config.toml
num_hidden_layers = 14
hidden_size = 96
num_attention_heads = 3
num_key_value_heads = 1
head_dim = 32
intermediate_size = 384
vocab_size = 32000
hidden_act = "swiglu"
norm = "rmsnorm"
norm_place = "pre"
norm_eps = 1e-05
positions = "rope"
rope_theta = 10000.0
rope_fraction = 0.75
qk_norm = true
attn_scale = 0.177
bias = "none"
tie_word_embeddings = false
parallel_block = false
extras = ["capped logits"]
init = "uniform"
init_std_qkv = 0.051
init_std_o = 0.0
init_std_up = 0.051
init_std_down = 0.0
optimizer = "muon_variant"
learning_rate = 0.0202
beta1 = 0.9
weight_decay = 0.011
lr_head = 0.0061
warmup_steps = 0
schedule = "wsd"
decay_fraction = 0.923
decay_shape = "linear"
final_lr_fraction = 0.0
batch_tokens = 32768
max_seq_len = 2048
doc_mask = true
train_tokens = 172200000
max_steps = 5256
dataset = "wikipedia_en"
Each number is 500 + 25 x the weight over its row's rms, rounded and kept within 0 to 999. Layers, rows and columns count from 0. Numbers have three digits each. The size before them is the row's rms in percent of the matrix's.

# layer 3 MLP down (transposed), 384x96, rms 0.175, rows 257-305, columns 0-95
128:509481475512537505487507508444430487491483493459543482556508506499534453473542508486490468489512519516510468495493527448478498529476536509483446529470514514558509503527479496505488500517493498497516465525539520457503508470509510485515491510505536505534520536515473517524469507503506494492
101:527513501477521484502492553458497527532472514536464505433443516490477450524477500474482484525524514510522530523517503512502485451493495498493465508476468534483522475465516515495466518524532487494524461525509506501489514479492515493518505525548500522454540492487527495510556519474507522510
097:501519537532576536501519506495470467507479507514519514510500498461523460573575541542524501511483466551532511490498488517497479506482523528495508511550458500503506495471523499532483487508517509499509494529519537499535514495460497476476509520517515511502514492496460503489519504507503494537
104:523516476451516537544537529522508512521496495512517523525467504480523460467453494489566466498551494514528520499493486506524476525497505504460567538539487492483490500505512450502498531531447479506513484497477514502494521523494472517500487495506491532487494513538510505506461509486480452480
099:509487519498470462513553529493502466504537515486477487487491504524489513551498495492497457465483475507490482556501513506490524509504506534466572514520464519495505501512539532500473508492497482532503523494508556486521467505516472517540533472468524521495547491494458495526494461554509497523
092:526485513495509487472515484537473481498467553510538461497535521526513536492500506473513504494492450487463498492514510450510500505451508549513483474489512493485477484502509506507539529491481495522481509496484492474474496473505453466547453498548480482536483481478522528519470526565478476476
095:525473484495449463483504485504479528529473517515459521512505483443484461482513491464486489466499507489472489499528513523526481491467508488537517491504523452501483468504481496487501513469506483534463476531473484532472498527509512443481510480523492512464507513473481510505501411524449494506
093:461475504484465462504496453498497561538478496457463493546508482485512495529459509528494488526491481497506512494516506477512488500510499490445482476514464545514515502498478531527474480454489472498444505483491472515448497527499467495512461476488504476554495489511478465503511460527520475489
091:458534512481529516464491487497543521468506496505493489510488511470503551519486508502480550515459505459510542537461466475526472504516529502486492470474466504535513435470554482492502549518513486482520478491532471501505508494517502466505521517508533536482514489490440470502503498517509502475
101:482518524505538466494476459483524488462551526478504514547446507492529444516558489497498487525512479484495496507512508515540481518514476515498522537501522498510469495458469490534477495510489556501484478492504493469516484488477502494502524514518492490547540502514517457517545494523471524553
094:508459520455494571499497485537469521528509468510534535509564486512526494479518484465541508506474499496496534448493513500488558513515518466479493500522516512523504515473540484446493486528466539504484501510509502518513499497514479520485514503499477534451498453511521517498520541477495516503
097:499499505501510502544515509522501497505491462501507473529478484465473515526516527465492515445477520478490512458485539497488521498505554529522507491487541516512492494484499504480478549452535475489550514511509525500562506464502516518517539472457551488505484466540517490484463485511486485547
093:503513489513507445502476457500527481510546475443535480490463507499534568526487528465503495543478455565506491513518526504523522498474507544489512488479480516506509480500520538494499455515507537494481506501510507517542487492440508536521524487475489492536523504496466488506501491507518507483
113:473505506471561501526495523438512515509501490521483487518484516516504516553500532480465477477509481483460503520494514508540476477502520498474521497522520538466513544455501471479485531499508479536427529519481514507504485513531528471557505459493491489511493521515447524483499506515494483475
102:534457515500526520521473494468511470505523511517498451464503484480481469543479492498527490515527475537492489519511470524429467465494488458492528447529532536531510520475467512522524459523526501536506496555477486513498498492511485495466505482507521488511527470507510534480476516469515511523
096:479513454521523439551508556506512485454503502519495500516452526525504453509496579504521509463490516491542483475504528533495509525477506516466493471489477481516494503518498499484484483516515513507548471468452520533510493477500503498483517487543491487486506480496499514476479519477519555485
106:493504519523512515501526505482510551450525500495528504539491492498531528494526539466492525516474466542474513492501504543500444526517483541550517471468487452498487475489525470523469510494501507540504477469522512506512525525489500506507515505521463452517523488486451512527505473543525496455
095:499483519537523472500509515439516498510502499505463504543509513535543477497500465549529507514516493524485505519458503532525462518468470534496535455516490468511474451470507500503490474518478481472468531502487501501455461472508512463470477531472533512502501455468514481508491473469500512467
109:510439504514560500527521500435476485513519474512493500511520509477531487492468542469505493485504516544525536523469532453467519523459517486489489484524530535497527525525493462498501480458494497466507541483508496481502460456508478536541505453521511517494519489506523482505492475504499503525
104:499537503478513487472535479466500523486530502478458513461470566515500522539546476522530489519483480502511479500495459491443446471503494479469527519543462509477510494484534509537493455517521532488511508531536511489504519468523493508457521503502511503545526512519500508492538483496519476506
106:472533498473451489539525512534505518523480502494526492510518513528491552568491449522475498494517526499478522517489471514527499511497495461503576509523467568481514532491499493548512497499527500508509488451510524464505486492490498497490457544517492504511527478492458497508509494478526487494
101:486483511509488490509504456519517521473488515518496504461512478457478502548490479487545464486547482524474520528532472510487524434497523503485495513505499515464501514460537536495520485475484467498484487498459453482472510483534477462484508475573529513523486502500551487463501478497513518497
102:479470455491510479475516468490551496504506495500517495516477499488503493451502539514519532495410466496460470501541506502527466488471515495519487536459499501496484478479516491538524536469504524532473510486534524501505494473502520486494498491470487490512488463491491459442526517509495503559
092:534485489478481469496552510443504527514473464505500512442524515505538535555515499519504501492475505510542486559502453497506497472484504537517503452499528465511468496524526469478528514496486501499470496508457517486522539494511518496536544503542513510517507514498495538515480455510504521505
097:518452520496497463473489488454520595492478484508484502484450511509508523504525480521497537472498503485528515563499530484502490507535556495513522507499485480518475486518509486529487514528491547477495476476515495440494508527490490490510498507480482492451502514504496514546459477473509503473
101:514483532475496527530483480501516439438514495484483481478460498480527525514483468529446501483514470534486473525480505496497481517500512464511488530477528530473506488489496483534525502521471532509535507478481472508516471546524466491485482497520501504498542480490521559433504477503529524521
098:490455481518532464458507496472503488521496500539513487489448454508472584512531456507496550529488502491512523511429486451508522480471510513480482512523478500485495538507484505473516520522503501511534480497506498538475517515494523506515507510480495535504512542536499488529521491544504511482
100:483459521461486491490498455526480503533452453543495497494520496504458516493528470494490526507508480492531572503472513543523543546509483495503527532512448537491520514481511518497514504530524545479475510502529493476524514488511511503496517511548514513460545506500508516455523526496502516495
102:464513513497481482506511497462502505502515491478541483503469483492471521527469473467492523497493499496495512504492490548532465470468506510471480529535494540554536507461501517514515498492506484498484453516483494538446492501539498497552515495487516560481471480495431513507457453518500480483
099:512476479451529441464526525489520486487495445492500473527488520506521521560475492506520512467467485527508488523490537455470525451458488501488512493497463504529505481507505503517495508456485456462505500518541473544501485522533533509524495464497475481512492484461478480522502493524518507526
103:500502515462476487507486511497489501485473508500526506515515479461514466538484543433529505499542457493480484473510484510518489474498479514519448469510501505514548549509552470484495494496497441481450474504522490528492485500484520482528527526506467465518514480452534552517508514487499497488
089:535529492518507497496468495481508496525487484519504531431519506466488475473477481481507501518520523481526473472489487477501511483495495519504509510533526472494456509502483526485510537527473484466452495477442547495499520535516502504509555531515478498456488571506513531453506473515535473511
106:483484499501470515446491500520480485546529502510525540484501499476441476523546527531489533474499493450504503470485461500526475492471503479496521452463535499479483546479536524502501494489502502480457472529533538540529473479547513525492494511507487514505473458487489494503519471496501491538
098:479502458524497504519510524554478501458503516467499473533499509513524476515530496487526508474491452495468556526496495477519483511469463548540498566530472499485507459488487503469501474541452519502481497501489524516485485495490512518541507483471533511524505489499485516515502477538482455549
105:518531543514543512504506497506477524464505485491507502545490496483483447531517479512501480501503530529509517476477514541521471475469503503503514524491495505556466530519516500480470479492529507537518493493464485525536484505463457436502528486469524490525449447485455516522513500520483463498
096:500510530512485486496520489506501437521502487480476500538474470489458511510490525474437454485553549511526482522512498484521537460484504498487478536476494532504538495499510479503499466485499492502503478524495451469457469518527456516496493520502525509501479479447459466483466490517511533518
104:515528533501498485498503494502501494490490495493480475482442447491508558532479510496497469486497469535465500504470495500452471523504536529498482505486472548472499547490490460503486473472514515519485520533465523526498480514509506485508480458462536511530457507559533520488536507523518513543
097:516512488499475517486503461513541552482533520500508508506450498472478457534517474488487495524484512447496499464517446522515481503500517498521548459466512463479507496511467520502493511482488508465467452479478525495533464529472500498471507470562493450532520506503504536523483503494498522486
103:550520512497511444465487474467512511506508532502473509504457522502529529511488473543532477486457510516469524481475522500489535517452464466510468522471538484506440487510464525475489502473510491482494475481513508518456474487507468531497508506492500493516477543543498488496521525534489549519
092:452519514525540463490542541472472506461533493494530471525514521532481502505469484503565509482496487525420501479486481521543488540491518458514519525505490479480491456511513468514507519518524530493498484521507500537495497490508498513489525499460513500476503564520529493490489473503500503467
098:505482506494517492474499549489524495489499509511530492471532470537519481484477488506501477528430506506504504504528532503504463479530511509509473477521504514463514486530520466498523427493467472469540501503448458473479531550514469504491483496523474457458505492515526498462453519489507489488
104:517450480515515521508506477476493517506531513530464489477477482471509505511464575483510509476483499539465494500494493506504450461489501538534470548514488503493526513544486496491515520484487456492527497489479525522536513514520491564469546530481516465476494532477494519475519490468476533498
102:487466500523478484482497554504498488506559535478494486533511506518514443485525486511503489459469471515478538508540503528475483483510526513476571488511497524460506479509454524491501501494500453502484515467491518481463485510465502534517450446477493529511503534494496513506465503519504467482
106:500515473505508556520524549494473493452514576466491483484513513473482513537492482525502497516535462472459509529524527507465533531478504526536498511468528522524550519518489485538477502493512481470488502496525494487484492478537548507512513497521476470537461492474468490506513504532494481500
100:492475524522515487508528511508483502503470497506506532528508537453523491541531506544504492467485543479544511471487490498486552473514478545474475481489507522510488472489503483523446465509482438467467510493521514529509473463509503484515479453469503515523462509467539542519520484467495512502
092:511471489480484541512490482457522510533492486513502515473511487520498514494475495535515508543485532490521491476534550453489535456512477480500518521539513484499479524480527506465490516536513508476500530540508523466532482517527510522492544466477526529454492517510505456467538506472495504568
108:464516501506513562513496503525570511464472486469503498436513546489430479502483508504483496544517469530519475526475517530490487567502533492502468485483523464481470498511478467498522490502480499486463511469502471505493482487521487481498525519513514500508526505508511534478528536513501489478
090:516470522509492535477526517478487512490481500505551545513491514480455479538510531487469508517521496540532525474513501481504487536496458494538512489493473517512484520484484504513474527490494507515438522476498493536501474514501479447464444513502467472535522482478531549518518446495507467479
091:477501491462522490514525486508485517474460451515443509531526504521490492485506484511511527498497496507473469506479479507528485471538514508508484463503513506467541540526508509523542548457468506469464482467468453477487453502507501489510524490498500523434498506499496506464480461522474451523
# layer 3 MLP gate, 384x96, rms 0.366, rows 258-305, columns 0-95
102:500499490485513526482494536509528510494484498501430474481479516510452450495472440505510488513516511468492517515525522505522478440493468492526495473472523495512505491497531529528462471538489475484566487478480504509475514473489471520501533494532528504515467516475527463518539500466535485510
101:514494500470484500503563546488506493505524503486463526471527546446482498499500496486484512479484544502527499494492477518470489537483511506521501513450534490469511564489485490514492476507470467463487528496556476463519515473502483469520532510518503533489522503473505475470460488472542538521
116:535503490515508480452523500486500476514488490519508502564480512510475466441488488436468488478516536523524491522504478503498498488492500500502551517513465496441539486490494454511506483451495497494479454503470501508507548552510516499500516465461492518467544506508462494510483474519521495506
103:492471510508498504543484504460499487458499501501472496475508504502489505535565499467484454466487510455509473516502484487497534482498496494471562465526480497508485499504481474488510512527528477510531535516464521498532571488472533525498538517464497461551507479477483527487492506538534485489
100:475530530485512490489491536499543513522526494552464492521508513457474497522529523519526490471541512470462515501507530489536517512502488509484547497488520483499473444482509491486501510502492518469498538491517506450531476515492509534538502530498524525482468547553542524537474520482540478491
098:472479531541487483487564480489479536513486552513495494505484508515531456514491499489452519518488466486505458522528518474503540514563491461494511506509470470491505479471496480484496544494502466450478463495498472503491471503474493500491465520493512521554489478518489507547471488502533523470
095:464527514509544536523486516531501521538520478473484537541473530494507455442525532499511511482527492502511488499461520499493481494523478482542457463517493480521497495469502516513482522515501478491501477511487482491542487502507487501523447515459539513555509511497493571488496547478476485502
100:464536535481486506465473487472525502503526541505525519478493493523478489456543498530521505481477457473502493512450509506483554492520507467526477469526478523464495490515472526500522526502474465478484470471522513530526526510532522497530530519515562515477518522484513536491492545513509535479
094:506526479516508534524506503494480484503551531506487516504478461471532479511571479493491505497472548459518496468492488508507516513488506497474517533465503515503494494506457506498472493533532517483478504512488506485472525474446502500507510550555504459555512498569516516520512469473526532507
099:509465458559471474523528502496483490496492488536485498473473504480471486475520495459478512538501478492524460515527524504485448476519493521495477512488485512498508495477491459532536456534498454477512503437482534469491473480484573519491496523506523514539506470523485491493527509477521485506
097:506540520501488526512481506489485504457494546498445544527486483512503499527515477469502526504492515497475510523503484456559537493474517455449496471505505502548476501486466463462533487508502506494476488502472548505510508499491465508522502474502484468535488477512552519486477521507519567514
097:489491467511499542500503476489516481516529505497531499501522553468500504507547535506468454512494528510485533533482474480529473515479515515509495508522504506480499441527558505481451444493476548527475514495488482451552509486475497471490480512487487510500502500548524539524506497502489520456
112:500521479507530456512490499490473498539505476477478511519515507530526484489507529478522454494472548466491520506477476512528488517499499515466503461488495491516501493553502494541532534434514522510467466510511511556517550532514525504509520504524499484448554474538512505498471521518476527517
099:516482494536528524469550510460480476448523529508460489511475506496488511463497536496489475470487514450528483515559500494493497532479501484473519489535506534473503470553517474497500487490501447492489455564526498504530546539471495470521496508501503492489502494518474488514481504488504540506
092:509508514514505449504521485491501493524502450511482476523509549524502556527480537489479516492508508531510482505422522454503476535503478513527499481502501503544551477514519519528523509469482526470506463501495501504522511540510492494490488450479538474479492513505465477505460493521452540490
100:526474469543511542495495482459509497488492484468517490483485504489536500450496509470467472546455485559490507468529456524526516488541515535549523502486492491498474513511537497558462472513501535476498484467525488491522462484501499463496517472481489477516518498544469490473521495515500489497
105:471512513540557489516483470495486533523510511496540534531487513510524511523492495548511555534514512525517547540434500484500510501469515521505486507484485463529451505486506472551465526474497531518499516503447470521486501529493480508493505501488527489492488481488519456493487541489470488471
100:555509485532499506465542523499483509502504509464514495491477504510516506501479503451474487510446526478512503510475483484462519488487515505506483459504512492499507471542559568565473494521487523477498531476520513549474534480495440516511491504483486498514520506476479532504480485529516514542
097:491477484510463484498500487509480500490492489506503484484516587546482487457511531488471497519503452520526459523489478516506510509501525519494493502469498444490488510516535473502461486523501526467501513477509505491509531464503485459545559495491537488543542503521484521493485499447539470519
096:479501514519536531543519500526518514531522477524452521523468529512485499534473488504487535480493546534496505478501466495528505546464469504507529484469523495452553529479465458534494464530490498484480492454476517514501473514512460489472482498485495503516512493504539492451482525529537510502
101:489519502510512466487564491485522529475507536532438439503517519484546475477489498514496511500484530502506468531478477508497446464473478479513485513501491489495476485493518489496497491499521540511442506511472449507511528488506509517461444508486484519516505508467508505506568490477472502533
103:481496526475507472468537498504497464487457471445507506527457490492508520452479475485502486514488495511471483535468543492489486478496531540519505475489483517510547505494489512509477450513487519458466480513532495527508540547503458529521479505481545489488510533505467488558509515522531526511
097:505486509463481503519494516476482492427507516482536524519480531519506509503483483484465460532469484522441499500447491510516524514519524487484500468461541500541523515496510504490519503511480439452501503491456492521492500457504486512502485452502469497517466472489469470545497468488506526529
105:529504461495484477459495506516510541460499484481499516454532509478494484479528522519531503509495489484471516510495511528488518510489505531518520481536517534506522510526518448535482485520521523511509505521509469493442467538540492485538505498458527548500475485418530466486494459490525499510
093:489503463510498528507510488512481531474525493444498458499516506506513452469455457480544535508501462504480510480518502498467500463557516505534497486480478485491492496478506522555476508475513453486524486455506486501546452474472497520496465505493540524518473514461475496537492486490490515469
090:490519471497509505506519498491506481466509499507458532546493543550476533519452532505491506489436441540506509504501529506481471485470526530541527491481484487524527461505480529511513505467479525505506484496499512485520480524448498482462492496523519533497511463494499554461518472494468513483
112:525485527541496455492481476466461496523481498482504486463533506470478524496537531486472557558500485487495483526457517522492486444502509487480504521504494489554541503470476462493482513461513518500511542456468520538504543514486482486499491521481514495537480495518487464509469510519487478504
099:502477502480495461478492466503517557502517489514477533531465504550452456557496492469480525485481515526501510480473470506545523519448478472507515526483476510522488481527467491471506496505503509464528473504473529525468544512533514473513489512493529527487491485535528532482524458506509526491
094:492418520535489504492535504521506482471502464509513482494493514512475472475480515509451499459471439477523486516473489537497483516500482458522483496492521486496537488492509481480486524481500464504498513458503492510520545487493485473514524481485559558479469516450500514509495475476550505498
104:534484503458510495500481525473489541518497487512530485486486517466458490491508495445463504555496482530498519509506521491508500460495488504479494475517462522469546448518529497472502457520470460496542495521481533518485559512497526463525461525503488454536477499506493485502531479499524467505
095:498540511490529513495543492492500529490499512513486482484491520515505444520528504463487512529475501524510533494530487494499545561514505481497498483494496512499495510483494504441522487551492469530519524529547524522462527544554495502486539525504541528467543466530507521462535512500471514503
098:502495456492518491520526525477518500478541480505450482548460468530463521506527474518517468487467503443493513524557544491496505492492495468552505505497507485488491500484473521501539515504481507530485516501517484475521499553496486527498532486465521504494492506496515515543571466486534482513
099:480497480503513479437494499505505537523478475479535512487462510538505457485495519452514479491478468486478488553470474558481530459530484495496488509514511463525525512504510500481458480510496486499511488503499488496473543491488515528541517498501556501551476517468470534519489512523535541527
102:480500464483489475455458520517519541486450521463515468526480529487511491507533483494519468518505525498477496508483446490457541456474518506524520495509483503503485464521544471514518465519536477505503517466497534460495524472527461476492471506478493504534495461480501499540495465500499454516
099:543503501498543496530494516508541501457472534521503499514509492527487482523510490517499498552547497522487550482467507503521510494502507497503472496500474518516493494496518478539512513530499534503481509515528540547488541521546493484532482542517533531514543472491442531459518527481509449535
104:508508443493487526528458509525496497521510487462515542490481567503481541508490547480495451527475519474497524512503512536517471513461492501525509491493480482465514478534500483527532475469518489513487504516518528527501502512516544508568480533511500467464530493524472532461534506491513508484
103:485546497482508462484495482512544513519510497465506504510455527497549503502527490479481455490447546469463489551493475503463514522490506556514524490486490516463480492529489503530523499442461513488488480501524517521483483537499480496503505535503520466503558470506528484525465493483484502521
099:494501508525504553502501499511518528537498461518502467486462492496500469495535484492514518535521451475515523546516513504471521528550449474459488506478512471495546477557488494492542539491530480496494500487482513490540513500527505500481511542514451486473506493539479487522524466484476457508
101:533546512489499526490433550537492501477534499464498501501498517517498554544544474522536469456492461496501465509510470493537471499504515528558527531484504522531508469472503506483522533503522520495511500536473504457506490511516504503501489493466484498500530491531513538497516534471512519479
111:459477504540453489478515525505523479504530489496504501500495526516509534485538507467470466538478491434549504504553467513503507523465503499520468495497528483491484491561504529492507459512507501510540510508542504460495538518509466491485513477529511482486500524508481469489523458534550509484
117:538494479529545502470514503480525507489506477513471479488496486551538504535489448477473503519482496494500535491493441487521557511556468531533507491530536511503496489529482482521526479499492515509497485466468503480529490484467518524453506502539536509521458504501490460484489518523479520453
095:538488463488527520497524523495486536445516529487520522523503455498524492523508489499483504474472520548523471503544487478504489567491540511462488506457511524483512482494510486504504495513493527505470493481497481473497511529496434494524521432484472492486518501513522449490482458469514493465
101:546478550533518510540483491511487465472548512463492484506507522510507492501534523497496532491540533535487513545537491526503506509473501495499496514460503473492549473506513489497483504485497498470496511469533512523571499543477496462532508495460443459498492501525515495475473502483547508476
107:498526446456498478490486544462491472500529462491525487527490502472519487486489534465535508481513520505483486507499503568494483520452537506470509433475510498459507483515514517507522507461517548477507474504513497477514496498487502452516479488499504514449545523488491452494510535522510481509
109:448511505511516471485478500539506492499487493520510498502469522467512503490489522560479513499544531501534556489539502499492530514447471483491468474498473482520498518487525492519472481495446509532470486459532471466530517487510555547488518483474479526483511519518517529484480468501514454485
098:532520526508479496497477488511484492479568515501478471490510518501502466501534436457509527490487484483475502483490466508536460524480495538568488524502452502487525509474490481517529500513498508513529514515468503525499478520478540482505447528454458475508489512544522504477478518523480467493
095:509502497550467528471498511517484525503483484495507509500443480470520493491469496508488529508503481459518562535525485494504508524465571510496480492521535477496507511557494551509472446491517482525512504476482461494515476474496487518498529513516500467490514465479547483503530447500502518528
091:538519502532488528528482532470485500480502490523522487495490544527500488507513520481487449504494525507504509519503511515524487567488494520483462518486500452514503499553511528445516481499499502471526464487528555516556510502514545501499518508526472513508506460561494541502497542466528508483
# layer 3 MLP up, 384x96, rms 0.382, rows 258-305, columns 0-95
100:515501510526496492546449509457474544504499522489510514504516500489524485547526513490515467513505521491488510500534485474501478513457535526495495486481468531513468500442553489467482505486513521527478547483487541466545467451484488473492519493479534485526530536535486478524478498492464480488
105:488489493455477504476503477514536504521523518513485526510505534494468484501498516499482468466511515494486446485483501512495488479475519475475534468520522558516493483545493472510500562464505486518473474472523508515466515498531467478531427547524457497491514517547470516514471487483518487481
115:465509487496489463451542484493494506497503460510506453490513527505479470467490515479513491487485515522460473492491509486493500489513461457462520534539465501473487498478511498469517510530542480512514489499493450541517528522493509509566503495477480572485478490481509545524476509485516460535
103:528488500498550520480518544511484499549515538555510529525492509487559487518486489511504506521527508497515540539515492530482549474513510538464501471493504521459514506520496487495445531520445491501479514484495486502485462500490464520485502527533496520548505492489502508508428495471491515513
100:487497496462462487487481537492523456536474489486513477493499529469491487502480506464524511450494537433513478522512515508488500496499466548482552521482521545491468504505545488510503474527467498467470506521484487485530479525525485523548528485452495459515463515477524491503527532512501511483
085:471475529521464474492517493522506468510507504560481506538479514433531476497487472497466469514503490517506544512500503465502518508557508504509511488511508501449477508520468537489514511516479487489447490516534483552517503558544489504500469504492523510500516519534513507479505465511495526444
097:530500508510510493481521547510508473444510497450486509513501477540477533511458468490525499503497541484508493516511435448484491478480531510500530500489517477534470490545501539496489500540533486476515520552508483499510506529499509510521522455491515523487489524507500560533535506476456502481
091:502518499548505472536530473503520517493496468498479458516462481461490501530485467514502469536508494439493496502532467510498466457455496519499499538460516502500503517478528516496505513516528516529547532493495467491488495511447509518473497540515446460516521474501516506521509466481449483474
105:495485468521516453501470491504505484499453500477453501525447504500519490482488475496485482519530501505461502503505508466524437488478486514519538471523476502522520508487475476503498476461507488515467516490460509528561526533502515468539493492493475455497549472504469533487492489570493490511
095:473508442502513505527498476523530530489509553486505532517436495492454507482489490507504476540479469548534524467493511517505482495523482498505495478474506481535475503553456519492534537470520499492530513473500522520514512503519534449494514518544501461508522504473486531451513476501472506513
092:501487505493501508474515508500447475491493458482528485499484512527503543492446513514495489496460519512484468510496470517463518518504462564515520474475522440486491495498549513520434483482471531524535517485495487481553488481499499478501533474462513510461503506466501501526535541508479488478
090:525466507502501483540482496513527514500487541526525513524474489475503528514466438528495524472524501472501464498484518487488478526487539469460470514505484480492528521529505475521458483513505457515497539530546508501481520469512483476482502495463483466494481486493478498551438466512530482449
101:460534506522481473525494477500522500505476493477527519477526514511502536465498510483487456520483462491495510496472498504542527546487513497509500470529501508527477487502492503506509482466449529480481521506503544521500540545498550534490487539516536517496540450495492540444458526506493551506
099:491489510495530525547506526521496519520534458508458444488471496500498516518460482480498458492528483504466522496528548504513484520533538482490521475517501568496501462512488479526474512512542463454499482531537520466505477490512531476474520507490528499457480497534515497503520502454488499473
094:475474468491498525504544485489532522528509481513478489507469505468513482486490534493513524503464488531473510508494556482537482526502481505510474486479489488504509529464513515526531549464507494485475466515554439517509501534482525487505551468536507531482496481485505539490540539502465532542
103:506524497432518444517486461506484537466521491486482499504528482546472477510502506494502515500505458470513451478493515468495529479498501479511524499485484512541530458462509504470523505502457492494496518517482484537505524502484493472529527536541515496523465448467531460517484498450507489526
099:538500512480489528499486518488479480497493527501476489504515455525519479462505504471468513532490511496462471518536495508502493438581498487498486518490463525466507488508538513450497480540492461498489529462540497532506526491513486502463504487510500491562515537518490517521501455474510456503
114:503473517541528485522515515468475466503467532535509504521540507435503498544517497481534526499488497528529540512486499516526488513530481453487468493488488455506505515461473466477501510495496487480455525478496508442485497484518508519480515488512489481495506510550489470467467461448494534529
104:536521479466500461465523502514516493457495520505503526555474460475563475459525485488511492482509496546493468467461477448478517522543519512534514483528483475525497495521507441501495496494496487502502476490490460479518511493490528473542528467482496476491519507487534529516503469534511474501
097:516485513497510472498493499481510507472493505483500473507519534492499512534484439522498456493533473548495510513529520528498496491525544519433576503466487532474507474528496481517532523484470500462536475510511550489467481498491481460531465497529511490503502498462491514514487455465503491477
089:521477527500527481518528494515557479457517466519494483496533447491497512532527517536497533472518478526491480555498476497528464525474520473521509522473479492499529481521507504454521545550510542493492523475546519523499446508518495500445464506494509507493515483470494500522528500482484511507
100:500516470466512484502510486503547493502470496508561496518466540506529488499502511525480515510516508471527502541556504525537518497455518506425475531487529502496490528537490516484518533484473469499483499513468521468474572506498512483488452481489456481520536506513518486497489524492509526511
088:510485519546552518479502475495526489523507486472490502513475488501503446510480526511518489476527477490472554452542507492449481486497487498478506479531468522529485514527501538499513515453499524538531490527548504475489530538475500511498482562519540501456507498501540471470524492486508506504
096:490466509508538476477482485443487496506517500526489478500467461512520518509503513452517427495468532533478534471556521464492507499510451457499520521472526470500520503499479511485512544476503472451504448495485487470524493531471535507497525509512482477478507468491510506524466500515495520508
100:500507492498544572494507541508472498474505560446455519505507515524497519493480517491479499462513500525496516432510514477478506478542510499525521506497523502513494492502515519538496481492468521514534509461468471491542443485474520534488521553520511494501514471505530493511473478516519527477
098:472518513498525483527503486531503499527494487506508525471465524494520495511576508500507533505514473481517484495564504518474521497531521504469498477519501525536495486477521463453466542464497497480461513481532528489505497546512498519527526510505498461509506474452461494478491564517474458512
098:513530515464528525503562479489492468508518519512499494500541493491494469507511478450496530494469474520485526436452483520470472500518486445517527483485537478484520523518488482490479509461500504485504534486502541506482514539561476458497480481514504503494495529473498468451485485523501465491
102:457498511498523530485549543501486515479474517491508471462521507465536474445518531511496475520495486526498485510498491531481508503515517502500502516515484472499466520466540508510501572480472527487496489488525457459531456515510468529517492518526505554493529493527496535508497502456555481505
097:517495530457505495500508547515516492509477510490485473526473469499512477524509525491556499491516506513431511535462492474506474536484497511472518480527596487480551508522539529476518492547503512525507532484512485531494498485497503528510494473484481485508481528511514485523518522539531490467
100:438486495483488483525524467501484514509494461460478524539460521509522539501499487496496510479495456483525460550484509551517519444485497455509524502502530501540464488471534479518509497476461515466509466444458502508540463497502519486472512489497497477494490473505496471484492494502521494465
099:533459458494506541525486515501526504487522565532516525466533502483489488512482544502489543507513513513524470505495520471505499509536531489497478469494507453505482518462514512472505515450475532484552487485482509488527526501493463497447465469514516500534499533514498473520479555501529484477
106:510484547510485476466469524506513539466515521523506474472502471516499488538485518498468511475503525530494490490504468508496521537471533525511523527443501480488494488457488510477478544491471505532474522494480515471480445514567482494506466529471498501501450501527523502492511472449540526511
094:519521493522468547501526515552472449486505517508493493519508492450505480485522489521467525506575556531508511491516529490525476529453488531505495479495481531478510495473530477489530508469518515495460484529484480457529487504541545489493512508512457462483492494523528504487520497492483484472
094:504524500498478497483517540563503518489497489469470477484454523469519469463474460482513499547483522468467482526518472500464506478501518493536545502517509459506493482480539492490521496470515482464485521511501514535488474561514493508509528484429496531488530515487508482544524494491481503471
087:553577445487519511533498499524546454499504520481452482514504513491483503487473473509509544525496518505474503464496504527475509500502495502520444504520482527455451498510503473531471483481511518491479480540500473531474517503514500543532515523488449523473523499486484485488504516510498458509
091:473543491516524532548459482513518497477500511478504573538505522528514513484511515502489463463496505499524548515527514485526495513476508495496510513467504464490513481519471465478510504454497484529481470506524550512521522522505541555531489527539496476443510494469504514501509479500456519516
093:576462515518497509491519493485486502521513562483460596538505492509499522469503482509509533466482504520507527477493482503476535496496480560514513468503509499508519491476461470491499508477473536503517512473480513512515491468462496474506491525477493522467519535528486494510485484514547493506
098:483493489504525527554502491484480505502512508494499527486491484495463472529467486467494500486505527492464512495486460443524481502485512497466442503475524473488543515501463481528513516466485509517554478483483520517462508482480509476416525500490496532507487466497481496485478566500523488540
088:480531519499510465551566454534519466500503535519514484506514515515519440509490474522458508474535542508495485507489488541471465490504498529493540511494496484511517484475463459516454523464467523506486499492537504507497496491477506487480537528456515538492484527496462496532511505518489506536
101:515526471484544502522469467521480517481474513497474489495506462486534482472504484491495596482444480510498512469505528516497526536508503486507519468486471472497492479460513500491476492522484472534492502530449486514537455468523509533516479494527502462529509478506505485492465523519481544488
103:496459537494484484537492522505512472478545482522485518504483486484450528459486482503498497451476511499555494528534517477528484516465512526512518500493465482482527498442513463517525508499506499519498536536525509534438508496501455437504506530540472510496476514512488468516486497490512533507
103:525509482480497516485500515511475486506494455514471527507487510493466485479518552501476517531490489466505495492517497548537485508495487467493544489489520478514497492536512505503488511516531492486571521502459527546470509490447485493499446550482484489495546543494463476540522504517489543543
106:453485479531516481497515539510544475494468502494501532536476491550524552454496450524504511498475482494518498524508459496508510490535494518498490476476466446501489512489496454520494514487508493519496486487507544490490482438512523543451517511560516502492487518504483511530460474504519519523
104:465522474495505495455519543510497455521456512486504533460492511501486515475480502520517514469488511472495488526446514505482512527503555461455530475516521488503501540540547491537496523496477471518523513496464476466519523481478475544512528519519492539451540502504513525525496478518482508503
104:483523555534512513506502467549483486479489480489508545507482513515478511479517475501482534488472462517495487476494478492506544506547495485532485489485521521509539502459490473548531523499551454509517485451506494519507469512499509504471484480516487505521510526495472535477468509527455461562
096:479505473531488534475514471480510499478420505469515499516458513524507500504490510521497442487487502527535436485503516515478502485487485493481534491485520488506516514518495528457503517496519465495528505490565486558515492458551466512506498511538493515517506507473464524502494496502550468513
099:478499488480460499485455514502462489463518509519524532506500482504486492532462489514499507533506475506506525518452490455504466492524513527462473520529534483540466499508495486513496469494525490446528539490451518488505515533499451425504492500508523453539486488529521517524490487501530521485
092:532531508466527473492471541465511500506539523493506540507550489487531458523498511497439485458506543470541489493506487503500492523481499467463550527475487491523505516465534476486488511493450527529510532493486527490492478490496494483485530507495471460509506494506540506508519479450484474543